config = dict(
    d_model=256,
    norm_place='pre',
    optimizer='muon_variant',
)
Each number is 500 + 25 x the weight over its row's rms, rounded and kept within 0 to 999. Layers, rows and columns count from 0. Numbers have three digits each. The size before them is the row's rms in percent of the matrix's.

# layer 8 MLP down, 256x704, rms 0.127, rows 100-255, columns 576-639
095:512519477476495495542481441530495493514489513538516519516467473497448480473472498531520517496492514552529556449543492495504524540508474455516488490490500504504467502493518470504476488514539505
099:493509483512508506495503479489521529484463486535518498522518487493509466459517521521530487480500504518484477520484521505556496460464447486513516508559511523511456522480519489478530465495482493
105:472506472447476559498529493487497492487518540475507489516479530509496474495505510458502522508492496548461486484521518545494532515481484494499498517551518527490468493476514551487484461449465474
103:509473492520454495511483470563514492450522460452513470481504468506514495558532478498512494508526469492476461515496523493474519514467464516510511455473478527471500476460533530514489516473447476
102:489513476537517508534513508475484500461546521482484463492497494480490518504525533485545441499503481536479511511483504524492515487475466542515457506499520465465553492536474480504490522543481502
102:443486494533501477494512501495523490509522526497463489478521501534464536518444464523499566498503485526526483508484518494497464484472486533477522489532549463499475475495534526513480493471521499
099:512507521495525470482502506497558489482505505519530536515498490548493503490499500518545485500528508474493484461484478535470519509511530506501522564485546496501525487533493495488491482465531524
099:485527510448531479488517504505475505511487507525541476479485531479508522464494482519496489499503487521510479516489505489476513538469483435462486505513480480515489519521525497525490508486513492
097:494506486541502538489512470515477509543516559466493524485457496509486511529462518496471538513489509522519493493483476513498453521434487494494453517517517492464471488479507488500499480468503491
099:516476484496479482534519493502462493499461484478453455516499505467527512552512529524466524525485529493543506532452459486487550499478499483511455512483511533467463547494509511493492477448467515
102:526482534519531524508513499510474517509461513480485462471456458476489461508522518500475496489439475486514464494528544532513490543495484497497534504515497469507474519487523498487509528503506501
100:575509513493484497522513511523486528490517506520470508451484525559501483474542516466497515530476508495501502500552488517505506500491543491511475513496480522504497514471493522523510509509531494
105:515486505535542505511425519454480471488517479515522494506518472506508484440509514507494494519519479501512450512476482479515544536449517516431507535534530474463490531481525510541495479517511498
103:530491489499518494498471501535468509498485483487508531475488477504532526509528536495539483506458521505507480482524516513521490512479479524506474495493494486497461517540491498510489472501465533
098:496516512531499514496498499517538502543485474472507486525556484513509469453512531500509473521492492524501487546505487508521472502500532490532465511497489501510495485471461481530524481559491474
102:541451465475521493516439512539497457500490486498486498482495515492491483474574516505526473498495483492500501501521484478477488481517496462515479520504495476494411457486534528507498528525438485
097:498510536531514559480518499472507501481520492474533463493493485531485510460420506522481487488482500549504528502498464469510547487476513529528496472475482516513515466513501510520487480489490490
097:523521510466538503461524498526525482473538543488514501453492514541499488497423494528467460528473495520478427487537475506496507530506521486526493524480465537513495518503523516517488509522485503
097:520461505470455517488470494547482509500502501504475522465503503518488553479545481502499486472534523513460471510486511499531516480456503536466526509471576513499459500487501512535528490424524503
106:506483478507478497493486485502490501456555526504470530477520491499468525486465499495505507515476527493496537516496518456487530503479483505526520496466541511524498492479480511519498545461469489
101:464506485500507504507480434545463503545499472512521500574530468473535508504538514508473527511477481408464516487476488521477565537478491497491496545487543498490470486482471540485493474515511462
102:428483482499522475544466500530479506497500502488491546451517477468495536486486482500502513479478548521528517461520512504475525482515517535492510532505499484497477504494513519520463477465499496
098:493495499498515525528513513477504499513513519460477502501524521503510492518611478493490515509510506556524478480503486486496458497503482526498513477470520513516481506515619508546536507488503518
099:496499470491491538493502482501487490507510480523587459493490451509537490509477496525557531479484465497499475432474530476532514479529472504529530473492493534502504491525461483484480489541476501
100:490463504511503560522493516475503520521502528464496491500484492533513500480494498536500536487500502506484493549494510535514529493470511466522491493524494498477521506488510483508482561526508527
100:531484496484504523474516522471483511500471478553462529468471504528509500437519468485510527511446529480540527496517477499472572494465443461461523495531542523472480490512511453473518534464480510
100:495496548494490485519519503495484479495486494507481481508488481502467498491508496518483509501508502509478529494521532524482531473460507495482509490512536496516490518497520503483503532500504555
099:513544515485485535494525496510478520498504485500520493467536493466564477476467534489470511546497505465517488505501487499492501484509514522459522527480506496505515490423483480467528487487530512
098:469530465483514490510490473493501576500530503485523467497509503484502489466516499488523482501461539489499489509465475505478531551492522507505503512524502531450511509486501504500532528491530513
100:518546483476488474468456527500489546539477525504450481496511500532483481495479503524546494535496515499483467516506480486500498551492529513466453489457516506466498521484486494507505523507472495
099:501494460519488498493474499505497528470520516483473497467473522473512490519557499518500482516500489479509539480494550499467518499493541503465503465507513478495489513476535519490497501506489505
100:503463475528466473532473524468482542503493493480510503502521465505509465494516471466465522467498504508528499508479497505516518521489448500486515501494484473492502479506501492465489490556524536
105:496516530524495484515475491510507503534505533458526511459525501487511539466480482467515506500479498534483463522494471467505516503457492477459508472559545518512486482531532514525474490499517539
097:459501490493490534499494517537487512505497480519471493509505451519520495478495530493556442494513512503515554521490473502507506501539514518495504509514477471515469566476565472526524537477525523
144:481512462510514497500513471539534444483497564472506478534492479524467535517434492489500510505499473492517520476491533537538506531488535555495483493478485540502512460494507458502519517569524499
102:532468508514517504542590475462492493547468509508512501505505484490525540525458481530533491510481521506484471497527519518492511500468505480454483489457517458508501487522535495533491514493507482
094:465546500486497492511506500470474480527531504528525486503534494484499526498485472503504531488516452487496487487514506488446540480521489519466481523491517500486469477471525557439515509516500477
099:522470487517547470508465502522512522492514496487515520454513462544506464468468491466542477506502542513515482542509500524478501497486499564466464474478507483502478501512480480530523495510519520
099:494479498539532512514465544508507533500514496503490495532495454512483448493493502533507479510500519521501506464511510483508516496492518495453476511496476465496458483533469492468513500532462503
097:508522519534537483546504514498504539483503507463501484515481498477522507551525525491539490454512529491483484519501507458461469549554493502484486510505517488488469440472464500544484469483537532
096:469521492516475450495478515511466505490538437503507502528522482482526428510500532419482497519480479493537494547504482471459516479537493514462486516450437497479490497533508536523488568509486519
098:477530500475500494465539497429520498507498513518530457468493504456461485528492502508494528497499493547530495487521492481478492478465449494509524500489492480486471499483527519499515505457493515
095:476517480526511473476535543584500511469530517477513490570474516495483470522500535531480486484466456492533479513492507509471476520484481504506485515499508554475455522469541502484507508509478466
103:476479512508508454526484494489475440458477503554464494520538446473471436534524490509479481482534497499479503474503493544527522475502502507493489497533510478536499519506532499507500532477477491
100:514499502495513468507516498551503502505488556512514512560513501500497505516521478550453473525491494490493507508502492489503461506521485490496449488445546496505475490512492513521460497484482516
100:559493496498494557493495489465475499513480464542460513526519471552445516514488500483498479497491479447478462498521505530489507525483479470483489502520475490515512458534549451508498501532499522
101:552512488523484486485469486467540504551530496499520498492436502500513529499496530507472540497487504498475485482459499500498503468439479531505487501503489455495507525511459518495512540516503490
102:537497486462497511517510474498467476487521531480531461562509500513487536478521509499524470493493529516547534530503567477517507527487564567490479489510500473495497501460509513493469501492462530
101:507454534498477476483492476500494524510563525518489514519508483445496515520532510493497495508521463489519496507525484489467468507528532510498499509500553558480479480528442501498518502518510489
098:492534495514547507511527490508504478492517537507487509550487490569553511530562479484511531505475490521498521475505481462499550560469566504449531482517495507503472482443479513464535531532465506
101:509520514501551495541495487540494505540459526482534474481497489461502523515514518470512487479493488491482519485526511498449487527520534477511510506526528507523447522532475482502479540536495466
100:525476489498491506498463492514533504481530519481542508517502464536527498441548488529511495492504503505519509560498503496541493505465486544497539470433495524507518526450532479472507488494465537
102:496494502504478535503527495510523458503481546499474484495515483489551517530496509503453482497468498474484515500486506544508477549502492512469479495523511476493489470479495482506490509471456511
095:507462509506506512454531527473456504521471534500517580530533484537490488512520515485513540474503519501524503501505532504535501497505515461523512504539444533497478521518523538452525495534486513
104:466494511496473464522487522479522496508495505480491507510527490490472488499568467506516512482468531550472522501515457485522523495504513521490531471520525464541513496477510505493486444488512509
093:486487504523507485514490509468505487473484492483521481488531519479512502526502531436512499519506522512488512524481534492469503497489515506512516487523505485558486511488498498506535513526528503
098:503494524504499489467516462504496473503542503469516490501483517521500497509533510502479521470511465506500549463466508463476518490463478466509499474465450496470512563503463500509532518483481545
101:530498564451484475512508501467480540535512500476499523506468518529503503467549503559554517523499489507483550464509505471472525469469516503518500467498493523505522501505479514458474500493531514
100:501513476500496554484465485548454509480511537457492455507466503483540543514507493507505497468508488460494491514509533487522497536460536500496473483530503523486507504516427519513513522484502493
101:524474491492489515536490517521517483489493520543488482527486509523531467501493477471470511502561516494502470481493504503493518536526487499458481542501468434526521456491523492504488525488502508
097:497479474547500472461513522497498518516481485509493497510447484410577481505458499482505479495510523480534494526520520443472527515466506506506495497520515480553507472483501507502509488538458502
098:546521490492469501510501486487573488492455454491504494468496499513483494480536489473522499495505514532501530490523524469508523531509490487465467504489490481476497492553513465486492511501491520
099:532481511496454502496480514494510459595519530503483454505489495500537535534488480494510475479481466440527486462477552497503533533490494496539501493472493516494506492494495464457526509492500505
101:538507514467495476521497482532489458485506504485484485479486563483536472523444506486520503490454501479454492436478489522544554518454470533455502473471474478506486474526489496526510466483523503
099:471480491506528488481498472500478473505453490435493496469523492531451490532419503530489493476525500490502529465489510508485460481507503553522502522484505516513514508548517485428560517480511510
105:487503439463496471536525510503425524498523512477495501524518502476505494497498470489503461493497523506467525554515523514493474460487501482523458525500507538539530500514522514563515477522524517
104:543540484534468501513536505511507470518545551523537468559494464460484497500490492500473507483467502505493465487475509523515517499496464456502482476476495503470528487537460488531495521482507502
100:526498488501496507493479493482495480502471517519504552470520474488502500490503496518525480492433489502487499536476480533519522526475490468520461477515509480417489503492487561480504490487499515
101:484450474489502503481526490506505481532450514540451498483527504527513507471455541515500506522474551514558524472493488449532501489491474524519515495531475511500465497535466502537524537540466516
102:512526513497485475533482456487490467509537465480518451569450506533496462499445469517488531494488492527512501485489516527480520514523490519497507492521494528475488511442529503481497516513525512
097:511495458513463524515485530490540537492528528461493480504509512464507477513473538556472524548489501530521487506497477470473456515454490466503483509485495535525464504534477498516503539517519527
103:497523477487493519447522503520523498458469505494492469518531509507492500476478519506494542476460511491537525511525504477514501500518570529488531534465516541493502520510533511498491483512492488
103:493520499480511465492484505496484494484453463512481467489508512435514544498446533529487452532481512490488510537471513524483516489492485501498508562506502521483512555491518484481471493477490489
099:469483443493490494506526474474498530440520496499512462505463531510466533541532502499484502520519457509499504497512506513520473512570513497470491500497489487477485536500512502476494538495503460
098:491478512489523516522511510523476493482467503500459525518563519532522492516524477499498541504460508503514509502494487500498447502509502485530455511510550483479487477507505528465464503523497496
097:453487480501512506480483544477431500452467486487522539483499503524558509509539523488467480533460475477527556490502521461490496491469535524461508502506540480529478503491480515491487530476498514
100:477524514507463517435509523517508493520519483475487512452499480492495484489478492513521516500485471501517464501478508465532485487517529529506475537482501493476489530470502533515509454506516522
103:503523532468543480507553518514488531462488495447493510509515494476497527501543503540542513522489473522512466489503473499497465487537540490532486504468451518537516472510531538516477480469518498
101:508483476506536482443440525512490521463498488517541468557504529542461486481493505534463490499535494484537494473510481519503536512470525502526515520487484477444509489503493483476523505523485470
096:509479479525557481513472503488489484471510496512510532465524513483486494484479488480428470540508536481478506428516518532497473491482476494524515550467475494553513508466539489519514498461511521
105:476476521476461502484473506478511508502488495560497530495485574507513458493520507531505500530542479525533502522510526495501533513481465461449495482461483490511491490485476524528481515468500500
096:528517472526529494555511470494508494512513479507511505527526477493485456521506499525508515477500452475491533534498494490516501506482529493484500492526491532478502490508486502474527504474517477
101:522498492483496449520530535501512497506472530505521505534490531475515490522512534531482534507533507453514526484486478517502485493484499497515471544470482491480534500526487506518511513539500525
096:520494485497511529523514516501535509491492472474486454496501521559498508526501511506503528485509475525516435493509490513506473509464517526476510506435472516482522453538522474517538468490481482
096:505566466524500443537508500507498468524512506519488524510510481479511475492508468514490538502491527494477471521535532504510457528451513510503519489470502483475516519478514524495525513493504553
106:458544505479481467511485502500456516479490515524503441543521487431517495480490508531515516510513518471542484501496539525523486535510474469509491497488506500510446520526499526520479491487507518
096:471497524452489464486494496453470516520507489504496534516489492498524475514519471517496522460513520508501501456501457538461502531455482490483474512460527472505514464491552518522478488592492518
099:511492546529502499513457542504509474521469529551528525507489481495476516515439503483554496467508504497529490483506502502524511478513511557515487512544532482515538512468531482528500484535534492
097:486528513461511526503512505532506488511497517516472500521438502513484485513427482468467507501500510527516503476498528522508501516493524519553481472494496459499513538543500514467510522463509521
097:503493450449470516493458518562511467470489533514482491514489523494438517514556502491476518492515482481525524493517505537539500522492458513538525491479488458521506504533500451556490491498483483
098:503500500472508524476524515517502486495479508465515478540450522507468497487507495509493509517491504486501457517544516509524506488491519466523477500517549490527519524505525487493485512472507506
101:478491515539521484479493501522482470462467486520507474501511495499488448508557505507519541533515543498499484433478488530505503509516490533459516475493494443518486519478530507492479516508518465
101:483517487535473498462545496482499520446478480534515479463482487562526443529549512484476537477477521538513523502493506439492506482512490518520493511487502522547499456483492537478479485486489503
100:489525486524490514459526483513510489489510464491523496523487505483517513500511471523506480523519518546510439510459510444484482483531460558495496506530494519484472497554478490527511484475494506
095:506476506497489463503509481520484484531469532514517488512475495498500458512459543539509518477481527501499428483509482500512494487450524506523484545543489495516491520513473530534534509477494499
096:485481466516494468511539486525494576488467482465536509483472481460469541460504534463510502484481495536521496493503515519516466497492488525522501464478512498509488482514497510500496541478512477
098:520495508462513464512505540520504495530501486505500488501438505510493470550516483483535496500501496507520477517461526494489512543527520491464518517446513520518508517541486484465494495504505542
095:492445510494494498569505475461483452487495488490509532483502529502566501497499522533533474485520512494498472465512488502496534506478505501502469498514457488493494498480516444505497509516523525
102:452479502524477485491516505559466537537503494482525463495507518512470468493464554525468542460504466480514465516488458489504482506494519488511498508501534499544492542516555549455505526490486495
101:509498468527488521500437494493525493511488453510463505488503499486488481460518565495476502537486516489485489492505460466517529542510522502512490510529510538464502490497543534517526512504506508
103:496509486499498506556530523518509521491514519554480520470445510516500553481456487523539502482533501476545494522477472473501504535481499496503487502562526471505505495524502487453483511522468520
098:490478522500508450499536509508494497504504488524487555473516475514504480532519532503496502514482500468494535514518504553527520472452535520460497495512504469498537499463484468503538512500509533
097:469475496534497472503546496511478493470547515527517503505460441461555478508459489471522539449467483473501466507477509474491489473494515538500476446520514494572494477474532482538518536486505448
100:528511511544519504508492484472489478505511516541528477482486520475487487497528446478496522536460466549513487482523460476514526537501501492470529540467503494475497503503548507545499462477483556
098:491554492495505474513547478527534522518514526489507503511486498500510502475460507485456474517555481516519524534510514470477519496466475498493515505478495523480508545485502488535484489496515491
103:475480480512481496519485484485521499505520506523568506516506505488489520496487508474532514470495507524526504479516450475524494511516518477489493463488480563478520520450533499561488482470491493
099:513508457521493571490481503484488499490485482499534486550478524521550462535510500503523489495515491501503556494494461532449480511513553504476511510498520507487488502518515511489538490498475487
096:535538506536465482506495473460493511547486506517486475521502541469503509499508481541521514519498454513505502528527475493483535495462474496504468454482535516500499513461481530504499493475481505
101:523492501512520494496479532503514530464474507508487461513491509470523518550537491503518458521524488509538555459517492496472537481501506492518473513474471543491471509528471531490503501510500526
099:495488525519507509501497540496485479500486517503476504484517496494499464503501496470490471479507458527473476484487461457547441530520496496495473523505481559541537463496515463483528517480520484
107:509506497461528492503449509511449488517491487537513496518496519502496519524565501529479524468529473485547461539498490503492515527538468498519519473543538482464489484513526515506474493515508490
099:493492508513471522479561508490457505517471506470482525534490488478534469496458536492507468492489473487475510447521497527455478474524462502492469442505503443502481523531552530513516500529518519
104:496466501493489518494472540499496524537481473493488523484490505478488488528499515462509470518533511556480492524467492528519500514563496502570508474466500499495483496480468529497496443508444505
096:473534504522489482484507504490503480511489522481501444487513493496507498466489547560533510507484522474532495461498526511480425490514504503538493490514531510483467509507513509503500479513480532
101:487510503526514501497473509464512497469490480476498508472512566515492496545451486487514485513475500462499492492479473472491493462468547529526470469516467512542498498482525505526513521463489472
098:461491510450464534509524481527508500480495496478527552505510482449527525468512481522463475486473480453516525499488505513510497504479438506514524491457503495473485526526525502548520485492494476
102:503490510525513515527501526483470462504502480485498500507509490510459533517575468457480538513533510488468498512492478528527477512472455556524511496519525505491508505526495462499494495516514485
096:498511523507525503537510525476471480484487451550488461460519458512476490565502495486511454461485512537502501492511483505485536475484479476510437500440493461482509534499497510489468463513488456
100:449469500492486507530503499486520528511519514538518462474481473499487498538462479485500565466494479477510498482490534527507508573518547509507499530480472504550549484522497505496529495505463497
104:494456512507502517516535505551537522518486509525527554548535501500512511506525521501522519467498496491505495443521509536518506487471501522493523439524517514504516510457485491521505499536509487
099:528486530503497482513395444505521482484489510531505522483510440464497513494514447508556411527482551522457471482486482464511527495500495468503460474494471505520515461504508500485512533489521554
108:498475495477478448463473529504541539501506517506532472503486505478524501480491487478464569503490526496515516481523461518489470507504489521531518466508464551538493441479472514465520484479502487
095:473489499512497502527492536483484472473521492529470504476524488524509484487487483490484492515434539491529509484503540511495557457580505489526453450492489382556503519570478513554499492463476526
096:487499436445520496520505461477520473474528520442528509508474501475485459526487475511506536542477475523487461526500460515510490460512502404457513498505504515505494486477511520487508494501526493
101:504537484491497497543562510495486483473458516532483478485510522463508482520479496509515478519494505538493496472529493499490492485503521472564480512526512523538501481459519456505511527442473464
096:438477515505494480529515488508523506521515501514502508516491534526497496525496474469518477526498501487521505514503529526516514469456559576489472467479518518448506493457513502529506516493528464
096:503522497491497498480543526527469535514457504524461468485535470506503508521521453471511469549495446528490497496545487489511514559527473467499463445482496543506463518459497476512516496488518506
100:464473500525496475500516510490485529502544502506481465496501519527524512520475490501497480500509515483463507516506519530518533501478527489526526497518509492494466511512463505501468479472523523
102:527500493539483515515498486511523484514519478529478447484494487524494491491473511483515503535478486462479545516495441476494486500486465481537506478522518515487495543570523530489511517490539527
095:462510543499509567503472507553479500497534522445508539533524489470528487517532501539501508521481525470494493499480507460467547498497542455511541494462524510462543537473500446474515476457496487
098:491462507514510507525463511478519524481529435490493481513516458483481476467492492511506525505523469484540478500487479486529497478521469444484496538504505491508498494464503504491495500495489525
101:553467459485527470535523496486517499462475483474530505481500453467522505458506510513488526500525480505489482511506540503466543479513507522546507543522534510533482521535525496476525493485513497
100:482535484493505481526539506532426485492521487478459562473473512477432507488489539499520507479556504498489524452499518485467456519532521534482515484511519480488478451485510495438518488424520514
098:464500447525491478512498485524484484512469472502481486469501526504521481432470507505498516511529513502511499535512494530468489459482484517491508519512517481533500499518487491496515484512460511
105:484470519495511487520527444517508513459544511528513487489498519504467497490470519531516490409483495456497517531485481484490477523514504527457493517488506539466497529514538481471521493536468552
096:522498508532541459516478556487516496468484506481513491529504478518496498529472498522513520501516525466504493536503559500504455471480475491525575484483491479492519479529515471513538502565482454
099:545463502538468525466488466505494521491511483456498511498463463513481493495461483516511467488497503508490534505524472497507453486535509512493495501491547508490454490507504492497521503499521499
101:481517467521481493496514470487499481510482461482481479518491517529441542568494497529517469513497504495478498488497495533522515536505496515528511449494508498498529493491544527502532478491483480
096:519445479470492486462497495476464499527482523491455574480537516480510508533465506488502490492549529516513472520478446511467488520514516486472518488594487483516495496500495474501543541456512468
101:478485505510454487508561456469482511473487526486503513461501467467502486585541556494487460477515488453510509499476497524491485464498496532520555486504508505544455506472467483505482470514522481
097:511495495504444534485534550485549465459541478486582514533501456522452541503527498500499551502499513547489495484509511484508497475454489519479523465483492524486519504528503524490453489476487464
097:499500468531518542494485515542486524465496508478450496496565540550502499474475500483457479485487515475507528482527492482483482517520529495553515514515526506505515476445511505514518536511491522
099:539491477498498475514469465551475514533502504496511507493462475482530466506491522460465507488488534514541456473503496544491508482488493493564532514514479572485474490508475509528512509494502538
100:549511489495547526503490491506502492525482548542518521484490457519490458548485472533483492510554517509503550514497481511526491503490492505461499469493528459521506451485516522491524495498468499
100:560513497472507505501459504517494522546461485475469494515534512504514461498539462482512505519503455560555520488518492500481498577503499480495465538521537507494489484509487478507471454497501516
102:498508481503488500490533517488497478491494504500487432468489494459495526482503521491512504486520481508533534527494486497499503477486518523540472538524475520504580531533474518530507516487537505
101:466518494519476519502466495487541463527468487507494493528518514446530487543493535502535518484510494494517508523508482503543544503492515495470447474497452464516503531481488537507446508476493515
097:502551495476511526518466479493512493521510451507525525507470492492538523469475520510484468535428486527509472464514468520546470487497535543506508522497507516554493492521523489487473517516471483
096:509493464506496528474543519510545464488496543494479491540522512501525487478460481507525502519475530486488477533479447487464453511479464469482454501500449499508527518446472506508472502490478456
098:520513516462502518499483524481496503459488467492449482502519491461535491491536501508484485495485498494460478487496506532489489525508513503470519512530459535531521514512454529525505502513494507
096:561513531509541491510523445501521521476513510495449495505471535524532499522460494509502484482481498481517475524496474462470486495501494552488495490477496492510488542511505473549492481487526501
101:462518544508474561518511538514465509521511523548532521464528540440469484524532490519475484496509539484491545486518533513518497472522531532454524490533491502466511490491464490491480481504513525
097:526472465495477516492509496480496499537502530498508540550512537512518461559574478481509511513493516517510481490494471509467490456455488507508517549530469535543493482529517503553488494524537492
097:524482459510526481506496501484512511514493545487500511467558514533512494489453485515513492471577530474492507470478547485485528501518459487495560486475502494492528535480504542504470472505476519
104:499520520484507476501576482553522483490491507504534485442459504529495473577512504496471496477520529534479458490534484519479558524497517472520462491485487516508512475536507506469489524519532532
100:519463519471459504504479496510547477494511533488479445479507507475482475490507517538499506492522462510452496525476496492488505489519484470540544487511536491462484489519495490516529481506483513